config.toml
num_hidden_layers = 11
hidden_size = 160
num_attention_heads = 5
num_key_value_heads = 5
head_dim = 32
intermediate_size = 448
vocab_size = 1086
hidden_act = "swiglu"
norm = "rmsnorm"
norm_place = "out"
norm_eps = 1e-06
positions = "rope"
rope_theta = 10000.0
rope_fraction = 1.0
qk_norm = true
attn_scale = 0.177
bias = "none"
tie_word_embeddings = false
parallel_block = false
init = "uniform"
init_std_qkv = 0.0569
init_std_o = 0.0121
init_std_up = 0.0569
init_std_down = 0.00725
optimizer = "muon_variant"
learning_rate = 0.00273
lr_mult_down = 3.0
beta1 = 0.95
lr_head = 0.00692
max_grad_norm = 1.0
warmup_steps = 107
schedule = "wsd"
decay_fraction = 0.777
decay_shape = "sqrt"
final_lr_fraction = 0.05
batch_tokens = [8192, 16384, 32768]
max_seq_len = 768
doc_mask = true
train_tokens = 136800000
max_steps = 7203
dataset = "wikipedia_en"
Each number is 50 + 15 x the weight over its row's rms, rounded and kept within 0 to 99. Layers, rows and columns count from 0. The size before them is the row's rms in percent of the matrix's.

# layer 5 attention value, 160x160, rms 0.145, rows 129-159, columns 0-159
118:64 36 46 25 67 55 81 52 61 37 79 52 59 53 31 37 35 09 27 62 77 58 46 56 43 59 64 54 45 29 55 46 42 22 46 41 59 57 74 42 65 33 72 42 46 57 50 89 39 65 50 38 28 57 52 40 29 27 55 50 59 38 54 53 56 46 82 31 53 75 50 50 52 62 58 71 53 41 36 35 66 54 64 50 66 61 59 52 58 56 69 39 49 48 36 62 58 60 55 51 63 47 38 47 58 60 66 84 35 30 82 70 40 41 78 59 46 43 37 07 20 47 40 33 49 49 29 49 35 43 63 55 71 51 74 53 20 45 47 70 46 37 62 50 58 49 36 66 23 62 43 49 42 16 51 69 60 54 48 75
105:37 62 62 56 59 63 12 57 04 41 38 60 58 71 64 66 39 32 78 41 63 70 11 65 43 55 52 40 30 54 81 50 48 52 47 62 49 48 44 54 51 47 68 31 62 71 35 71 52 49 53 82 17 38 62 36 47 62 62 53 62 55 71 61 56 55 50 47 41 73 69 43 69 50 49 36 53 59 38 29 47 54 62 50 73 63 44 48 70 43 68 35 54 42 35 32 33 52 35 51 42 71 69 46 62 24 37 65 81 36 57 90 39 65 52 33 56 47 42 56 58 36 47 32 54 36 14 38 46 71 66 49 50 24 45 60 46 31 55 54 38 50 44 39 52 63 33 56 27 36 59 67 41 37 66 69 53 27 38 75
118:51 26 52 39 43 41 71 57 51 46 77 55 70 51 50 39 28 71 82 70 49 56 59 45 40 37 55 48 46 57 52 71 29 66 50 61 38 36 46 50 46 54 48 59 67 65 27 24 33 33 62 60 49 60 67 38 36 62 59 28 40 42 48 62 47 32 67 35 20 46 53 74 72 48 61 51 23 55 49 64 34 42 35 45 39 49 41 59 28 35 58 34 31 56 30 65 25 23 43 60 38 95 54 73 36 53 67 61 55 68 40 51 74 37 28 38 29 50 57 66 41 47 20 51 19 26 45 28 61 67 54 54 58 64 34 55 76 53 65 62 35 67 52 56 50 45 60 48 29 59 77 71 57 46 78 79 46 36 68 26
100:57 33 46 62 75 72 60 33 56 39 46 54 34 61 50 55 37 50 48 35 41 88 39 34 27 62 54 44 57 39 18 23 29 30 54 65 53 42 42 61 52 53 42 47 49 36 31 30 71 45 38 38 49 34 65 32 69 27 54 56 50 56 51 62 60 59 63 61 51 38 54 65 38 59 40 70 57 68 30 28 40 28 46 49 37 63 43 42 19 55 57 47 52 66 35 85 31 55 49 61 58 96 72 64 51 53 53 46 46 65 63 72 48 58 52 63 31 59 58 46 74 50 99 45 60 40 54 55 47 53 60 47 66 45 14 82 27 67 45 32 46 41 35 74 43 49 79 63 49 23 33 48 23 65 44 51 47 39 40 59
126:44 15 53 40 46 20 32 54 53 80 66 46 55 36 51 35 53 27 17 52 57 71 52 49 54 39 43 33 39 27 50 33 61 75 60 55 40 38 84 41 55 58 59 76 43 33 28 55 49 60 74 57 45 40 47 65 34 26 57 60 55 58 59 43 46 61 72 43 76 42 56 34 49 55 55 34 78 49 11 53 58 52 79 59 57 62 30 64 54 84 47 42 50 50 40 37 64 30 34 36 43 52 13 63 46 62 72 42 32 36 47 60 38 47 45 39 42 74 54 27 18 36 32 67 46 61 28 49 35 46 64 58 56 57 26 44 38 44 02 70 52 39 58 44 56 37 77 53 57 54 36 64 40 29 62 49 52 54 50 57
109:51 43 32 53 17 90 54 74 18 44 48 55 50 40 50 57 57 33 91 44 74 46 37 42 40 57 48 41 46 59 60 75 53 70 37 50 52 56 44 62 45 45 37 50 64 43 63 46 58 61 41 65 58 33 40 44 33 42 58 68 56 34 55 64 82 61 41 57 70 90 48 59 55 51 43 67 73 67 63 57 44 50 48 43 35 61 73 73 76 38 39 73 58 49 51 47 30 42 59 58 46 47 59 47 28 35 41 33 48 57 70 59 61 62 43 55 34 56 40 86 43 32 52 46 44 62 08 64 41 53 47 48 52 44 33 66 71 20 54 44 43 61 73 56 48 40 51 50 41 55 43 00 45 49 59 60 59 54 46 00
111:37 37 68 68 56 67 59 63 39 73 65 47 55 56 52 40 54 67 47 43 57 40 34 54 45 37 81 56 55 54 25 38 78 24 52 48 18 50 43 49 57 73 43 51 09 58 38 59 18 71 43 61 93 62 58 78 39 71 55 63 37 41 43 60 62 41 47 37 64 57 53 46 47 41 42 55 41 54 53 38 46 47 43 37 46 36 62 40 14 57 44 54 43 30 38 53 36 35 47 49 42 58 13 74 40 52 33 38 87 25 49 49 50 37 81 63 44 56 40 43 46 66 64 70 46 31 42 37 17 76 39 48 36 31 51 67 48 81 51 54 34 16 23 66 50 33 75 64 63 54 65 53 53 48 56 60 42 36 51 47
114:51 38 36 14 80 47 61 26 64 52 29 34 48 29 44 49 33 24 39 65 71 35 43 48 61 55 13 46 55 42 71 33 75 52 72 46 34 14 64 58 60 53 83 52 40 35 29 45 34 50 70 40 49 38 56 27 46 48 51 84 51 47 73 36 62 51 36 49 54 57 52 77 87 48 43 22 51 31 58 52 37 64 68 45 35 76 76 35 40 59 51 58 73 57 40 58 67 36 43 32 49 40 68 83 44 50 28 46 54 44 44 58 61 77 29 54 62 57 40 63 41 72 64 31 36 52 75 43 26 33 43 50 60 42 57 46 38 64 44 38 54 53 42 42 49 72 55 40 41 39 62 47 52 37 49 15 51 47 52 71
110:55 52 55 47 27 62 16 51 75 74 44 57 46 39 58 32 39 34 31 42 50 64 65 39 45 61 91 47 41 44 35 28 37 44 77 43 37 80 56 41 18 54 46 52 52 51 39 54 52 62 73 43 31 50 15 34 19 50 58 41 35 36 59 46 35 64 55 56 52 65 67 30 36 51 73 35 32 34 79 56 62 29 43 72 50 37 87 58 72 35 61 49 66 51 39 42 56 64 20 38 40 67 35 55 63 61 45 75 37 46 58 51 33 42 32 61 48 67 77 62 54 26 44 43 69 47 52 31 30 13 39 43 32 58 50 48 65 41 26 50 48 34 25 36 23 44 71 59 53 45 33 47 45 46 49 37 62 42 59 56
112:44 22 61 30 11 63 42 48 49 52 72 58 43 42 35 44 49 29 63 48 50 50 31 42 36 78 31 66 58 40 61 36 66 84 60 64 33 53 71 59 51 52 28 57 47 44 48 62 59 47 70 71 33 64 49 47 66 66 43 40 56 56 26 45 12 36 75 22 52 32 38 40 50 28 54 49 58 52 60 59 53 56 54 50 61 38 40 32 55 57 39 42 33 65 51 61 57 69 35 51 90 27 29 54 58 42 52 45 68 52 60 44 45 49 50 48 92 63 51 48 58 46 89 45 22 38 38 18 43 19 44 47 59 33 58 49 38 28 76 53 56 33 71 37 33 52 65 62 41 26 70 65 55 17 30 43 53 44 57 39
106:42 38 44 51 44 64 23 26 62 33 76 44 56 51 63 32 62 40 53 68 47 25 38 74 49 24 46 59 47 31 64 48 45 30 70 43 67 54 55 64 64 58 37 53 39 63 72 52 48 55 52 59 41 62 70 44 46 43 70 83 47 46 66 45 73 55 67 58 51 40 49 23 76 54 43 42 71 31 52 43 52 41 72 57 65 63 54 64 41 46 41 73 50 52 51 44 64 61 39 98 52 22 32 48 20 62 63 83 64 38 43 38 59 46 21 77 53 27 39 36 32 77 43 63 85 36 43 64 49 50 49 45 34 35 39 51 53 30 08 50 60 75 57 64 47 66 32 60 57 47 77 71 53 48 40 56 41 70 35 45
107:47 66 54 39 30 46 80 18 38 67 35 46 24 76 55 39 48 37 28 50 51 19 27 55 48 34 24 39 46 31 47 36 63 42 75 49 35 36 48 46 48 46 52 55 40 53 34 63 24 43 50 24 64 62 68 37 39 47 35 51 54 50 74 38 78 33 41 59 49 30 52 51 62 42 52 68 44 58 59 50 74 57 30 55 36 67 50 43 40 57 57 31 62 45 61 44 88 39 33 42 19 38 03 62 47 57 51 21 50 17 43 31 57 28 37 41 60 42 31 21 57 52 35 48 22 61 82 55 75 43 54 58 53 61 48 44 35 51 33 31 34 52 39 40 40 62 54 56 62 57 64 83 56 69 34 53 43 32 57 48
105:64 77 31 51 42 55 51 40 38 37 71 48 56 59 55 41 65 51 56 51 65 48 58 34 62 08 16 57 70 27 64 73 69 89 77 51 40 56 53 45 44 65 68 57 39 39 80 74 51 52 65 33 49 52 46 39 56 33 67 59 51 42 31 46 35 40 52 38 46 47 54 33 28 62 54 35 75 57 37 46 50 79 53 47 56 52 18 47 35 47 53 31 36 51 58 53 65 54 54 71 31 59 54 43 30 45 57 62 57 61 22 24 64 43 64 46 39 55 60 79 09 69 60 59 47 42 28 59 52 47 45 63 81 56 50 42 21 68 43 55 47 76 53 37 62 56 64 51 41 56 74 24 71 27 28 51 35 32 40 72
111:62 44 42 30 56 61 48 57 57 49 54 49 60 48 93 71 27 51 35 64 65 40 60 63 34 22 62 46 42 30 73 56 40 36 65 51 40 58 55 36 40 43 60 39 48 46 52 50 40 51 55 00 24 54 58 65 46 81 50 54 62 58 25 38 35 60 42 35 41 62 40 39 47 52 60 57 58 72 60 56 62 42 89 45 49 36 37 44 40 48 64 55 84 59 58 50 40 62 62 70 44 25 53 82 58 34 59 38 66 55 56 64 43 52 60 77 29 42 44 18 52 52 84 54 45 54 69 31 49 54 25 43 47 42 48 59 46 57 61 55 55 76 28 62 50 61 39 37 45 59 69 05 47 51 70 36 78 76 24 60
121:57 49 34 22 13 45 58 59 66 34 47 53 47 53 37 53 56 38 20 73 74 42 85 37 49 61 48 67 53 17 44 45 27 43 36 57 62 67 25 60 43 63 42 50 39 34 33 43 48 83 49 61 39 43 52 21 50 57 42 54 49 54 32 47 45 32 70 35 36 19 60 21 54 35 51 73 36 31 75 57 48 44 25 55 59 56 26 33 28 34 61 62 49 56 49 32 22 50 55 07 50 45 63 31 42 53 58 70 46 93 51 50 57 50 53 63 46 37 58 49 73 67 73 35 56 51 56 29 58 55 56 49 64 61 20 72 35 55 52 40 37 51 37 76 51 39 62 50 67 48 44 48 50 61 62 36 77 52 64 39
107:73 65 55 55 42 35 38 64 69 50 48 37 38 54 57 25 57 42 83 71 21 56 62 60 70 55 47 55 49 54 64 75 63 81 49 39 47 53 43 46 38 33 37 55 62 33 53 39 48 63 50 50 56 51 48 45 61 68 35 82 84 56 40 53 67 52 45 55 59 43 44 44 45 68 43 26 30 29 37 70 69 47 48 74 32 60 71 51 38 46 56 60 33 59 37 44 20 59 48 70 51 27 40 51 49 37 43 53 44 71 70 62 62 47 44 32 27 09 48 91 48 46 55 76 68 21 39 58 36 60 38 75 42 73 35 53 65 63 54 61 47 57 63 60 63 69 65 45 18 34 46 17 48 31 29 56 83 47 47 48
109:46 35 66 52 25 57 57 56 70 71 52 57 67 34 35 47 53 24 50 28 50 62 50 57 58 48 99 66 34 52 30 53 16 17 26 25 64 37 44 32 59 57 42 46 68 59 53 24 60 49 62 56 58 56 39 85 66 49 69 48 66 32 50 47 30 56 51 55 47 62 37 45 53 50 59 69 56 42 36 60 42 49 55 77 61 60 59 38 49 43 41 45 28 51 50 27 47 71 57 04 45 73 70 34 20 39 66 48 53 40 67 70 28 77 33 58 56 65 20 47 61 52 52 65 40 48 56 52 50 61 45 40 33 49 73 56 73 43 28 64 35 32 38 53 40 38 70 50 46 51 53 89 40 60 49 57 45 66 58 51
110:58 54 47 60 55 66 41 44 64 50 70 36 44 52 88 54 61 32 31 66 62 34 57 60 32 71 41 45 70 78 41 26 73 36 59 43 15 55 45 55 50 33 62 36 52 54 41 42 50 69 48 83 41 75 32 46 50 37 41 43 52 37 60 38 46 61 38 55 51 38 70 40 27 64 26 48 67 28 46 60 48 52 44 32 41 36 77 43 53 36 45 48 22 61 52 68 44 41 77 49 53 36 67 62 27 36 61 67 66 59 58 58 58 55 50 53 23 20 43 94 44 65 52 65 40 55 67 22 59 41 46 72 49 56 36 61 51 24 50 32 50 78 57 39 35 55 48 71 38 44 28 49 67 63 61 19 53 36 37 94
119:50 48 34 76 53 60 67 49 64 61 81 46 43 52 56 63 74 51 77 57 59 59 58 81 49 37 58 58 43 46 50 37 34 73 60 66 52 54 80 44 57 70 65 59 44 61 65 30 56 50 34 53 63 55 67 49 58 39 45 59 44 51 52 49 21 57 49 66 29 53 55 43 38 79 29 41 54 19 38 43 18 56 59 59 52 58 56 52 57 47 36 49 28 41 63 49 15 79 61 85 55 48 67 45 54 28 74 81 61 35 55 41 36 43 53 56 26 35 50 25 69 59 49 51 48 55 56 48 60 54 29 46 34 47 41 26 64 18 60 26 45 69 52 67 62 48 34 19 65 51 57 64 50 74 93 84 59 58 31 64
110:62 37 66 35 59 70 27 59 67 26 64 46 51 61 68 47 50 40 59 66 64 39 30 45 62 81 37 35 29 46 26 73 56 88 63 52 60 59 64 42 49 42 29 43 54 45 50 41 31 16 52 44 52 65 45 49 50 80 60 44 42 42 57 51 56 72 50 34 43 64 55 46 35 77 70 20 13 52 77 50 33 63 74 79 55 54 54 57 40 61 58 35 34 55 37 70 22 74 68 64 54 39 70 44 40 28 71 49 55 47 43 75 71 25 23 43 73 28 47 43 40 53 53 34 62 41 57 34 49 40 51 58 44 29 49 40 69 51 55 34 53 47 64 44 61 79 58 71 59 45 34 55 52 26 61 56 17 53 38 72
106:73 49 37 27 46 77 35 13 60 35 50 38 77 53 41 32 50 29 65 44 67 40 53 60 46 33 57 50 67 68 47 60 02 53 47 53 20 46 66 47 50 35 49 38 00 50 66 55 55 47 43 56 49 38 70 28 50 38 47 57 52 37 81 53 36 48 51 44 60 46 37 66 43 69 49 43 36 58 19 91 42 48 42 54 47 51 68 38 67 60 64 55 70 59 27 76 40 39 55 62 28 28 28 53 32 43 64 61 50 47 40 42 71 75 60 40 72 34 49 32 59 57 40 45 73 41 63 72 50 37 46 64 47 62 46 51 57 45 72 51 60 73 52 73 47 61 43 47 67 37 63 71 53 60 57 44 57 52 62 21
114:58 30 38 48 72 59 42 34 15 69 62 64 42 58 61 42 48 49 65 22 70 74 27 52 53 29 44 70 60 60 49 53 75 46 63 53 45 58 55 43 53 64 49 18 42 58 70 50 32 35 36 39 56 61 43 64 35 52 58 48 41 63 32 43 76 53 53 23 37 49 45 50 51 60 50 58 55 52 49 41 43 52 71 61 34 40 38 80 86 45 55 70 30 28 50 01 38 22 56 54 56 57 72 36 55 45 39 71 25 32 38 44 56 72 32 23 44 52 56 90 49 74 64 43 60 54 38 45 50 61 42 62 61 51 30 58 39 48 63 63 53 67 34 52 31 44 33 55 37 18 29 78 39 55 27 47 18 50 39 44
106:35 46 61 39 61 85 28 43 52 37 56 33 47 32 25 55 46 51 95 58 68 64 45 61 46 63 46 55 24 31 63 50 65 78 58 56 44 46 24 42 44 21 38 15 43 45 35 66 34 33 68 50 39 53 58 48 45 39 62 22 39 51 35 52 46 44 56 38 41 60 46 84 47 72 54 38 29 56 47 29 51 57 68 26 51 34 54 39 44 56 42 22 69 36 64 42 35 22 47 50 69 22 44 74 65 42 13 53 52 35 52 57 47 44 65 13 43 67 37 51 24 35 40 57 33 44 46 38 57 51 38 36 70 63 55 36 51 46 37 58 40 59 60 56 46 69 42 64 38 25 43 65 80 22 50 40 49 36 27 66
106:69 24 55 62 58 49 47 46 49 67 56 64 75 49 47 44 80 74 53 52 34 56 63 36 52 28 31 41 70 59 88 46 20 62 36 40 18 58 73 59 53 38 72 38 54 54 76 60 50 53 70 36 52 46 36 36 43 63 51 50 60 47 62 55 63 80 34 41 50 68 45 65 52 58 57 58 45 49 65 81 28 46 38 48 47 51 64 48 39 41 43 44 33 47 46 23 49 33 52 28 56 53 75 57 75 37 43 50 44 63 39 41 43 24 30 89 47 49 55 33 37 89 32 28 65 81 59 31 66 64 50 40 43 51 71 68 26 56 72 64 53 43 29 46 47 29 44 38 69 56 71 27 64 49 66 79 59 42 46 33
117:46 39 53 16 77 34 50 26 37 61 63 56 33 66 41 56 53 46 39 16 64 53 55 49 46 56 68 64 41 16 34 22 68 32 30 43 60 41 38 55 51 88 51 49 20 54 44 92 60 55 55 69 41 29 40 45 50 43 52 58 44 50 50 52 35 37 57 51 45 61 32 49 51 65 69 60 47 47 55 36 68 57 72 21 36 45 50 42 45 54 48 33 69 52 58 50 61 67 67 62 63 47 34 49 60 61 38 65 28 23 40 19 58 34 51 33 40 57 68 41 22 29 85 73 59 42 61 59 56 39 67 44 90 14 65 52 51 58 39 56 58 50 35 53 45 79 55 48 42 62 44 58 48 55 64 33 61 63 77 29
110:49 65 57 34 45 19 54 56 56 95 72 54 61 51 50 54 35 50 21 13 75 49 23 68 43 34 46 44 62 42 50 64 87 44 57 46 63 19 52 46 50 51 24 28 25 56 35 69 56 39 58 19 09 52 55 67 70 35 58 58 46 31 54 59 56 52 41 46 51 37 64 42 49 46 45 50 29 63 39 14 61 67 42 57 49 38 51 65 41 54 43 68 35 54 60 40 64 47 58 28 47 72 53 50 74 37 43 54 39 26 43 51 55 38 53 62 41 31 64 67 21 68 61 63 33 35 30 51 43 53 54 63 45 23 42 61 51 60 55 39 34 48 36 44 27 60 52 58 28 64 46 76 47 49 64 45 15 42 23 67
117:41 80 59 49 99 49 46 70 53 39 18 39 49 41 59 47 31 74 72 37 75 49 41 51 50 56 72 57 59 71 52 57 28 74 23 42 40 55 60 25 41 46 15 70 59 35 43 30 32 39 41 24 16 72 44 66 50 79 46 47 41 56 42 59 83 61 44 42 58 51 44 45 60 69 46 58 53 53 53 41 52 57 36 65 37 50 25 40 75 54 48 52 69 46 52 76 31 68 51 59 77 62 61 53 69 21 56 38 41 62 59 58 70 65 47 30 59 45 31 62 75 43 47 41 46 48 59 53 52 71 42 52 40 51 47 74 88 39 69 41 45 41 63 66 37 40 69 45 55 40 64 45 46 39 40 51 57 71 24 35
109:44 53 59 41 49 55 68 40 25 52 75 38 35 28 81 29 51 52 27 31 63 48 51 42 44 69 59 64 40 24 48 43 64 48 66 52 76 51 57 43 50 76 40 38 41 38 42 69 47 35 60 42 35 43 60 82 53 46 51 43 60 54 58 46 58 52 46 37 36 48 29 21 49 48 32 49 40 29 28 45 57 50 50 38 53 58 43 69 57 84 63 50 67 36 47 62 71 34 63 27 45 34 51 59 72 53 59 43 70 56 52 48 54 26 56 35 56 74 38 54 24 34 43 49 42 30 19 16 20 28 52 57 41 70 52 50 10 48 30 46 39 44 58 44 52 70 31 59 33 16 49 51 59 71 54 64 26 70 25 13
109:53 35 49 38 23 46 60 62 63 34 39 53 42 49 28 59 84 60 29 16 46 60 86 63 47 45 51 58 36 29 50 42 44 56 37 48 42 47 60 85 39 64 55 44 80 55 35 41 62 66 44 59 63 70 38 94 43 47 44 35 38 60 46 65 38 61 24 73 39 41 74 58 29 39 38 52 58 47 56 67 35 43 48 49 48 42 30 58 34 70 41 25 41 51 40 53 64 71 44 39 65 62 58 23 30 62 28 50 42 45 57 62 44 32 49 44 56 58 61 59 71 38 53 59 59 76 64 53 80 38 57 45 80 41 32 72 53 46 86 65 67 48 47 70 63 57 51 67 33 10 49 53 60 66 22 42 28 69 42 51
104:45 64 53 54 53 63 50 51 35 56 38 19 46 46 56 28 34 99 58 23 05 18 41 40 48 39 59 51 51 49 50 48 50 69 71 64 53 40 60 56 49 41 79 45 46 66 48 71 51 62 52 40 36 45 53 54 53 46 46 47 49 47 32 29 72 61 44 29 39 54 61 21 66 39 22 52 66 85 74 08 43 42 52 46 52 42 73 81 71 52 57 29 57 38 54 85 55 54 49 71 38 47 51 69 50 56 64 47 21 33 42 29 55 70 62 44 28 35 39 51 50 82 50 62 57 49 39 50 59 68 43 55 53 53 66 68 33 59 37 48 80 59 54 32 46 53 41 32 39 74 37 55 44 41 73 70 54 45 39 61
106:33 34 41 66 45 47 37 51 49 67 70 50 60 61 45 30 55 65 50 44 16 25 56 43 63 53 53 36 50 48 42 69 55 77 34 42 57 59 50 63 50 83 57 48 66 73 31 41 56 74 64 59 52 53 53 38 32 56 65 58 29 49 27 60 26 31 39 67 61 00 61 59 39 37 36 65 87 64 30 41 71 49 62 55 42 41 42 60 66 63 12 47 47 53 62 42 37 38 38 78 26 40 34 47 48 61 67 55 59 33 58 39 56 44 61 34 46 32 42 49 32 25 24 70 61 54 44 57 43 50 55 47 55 44 30 76 13 47 51 39 36 57 41 45 32 56 47 27 29 64 26 50 47 46 82 36 22 64 63 33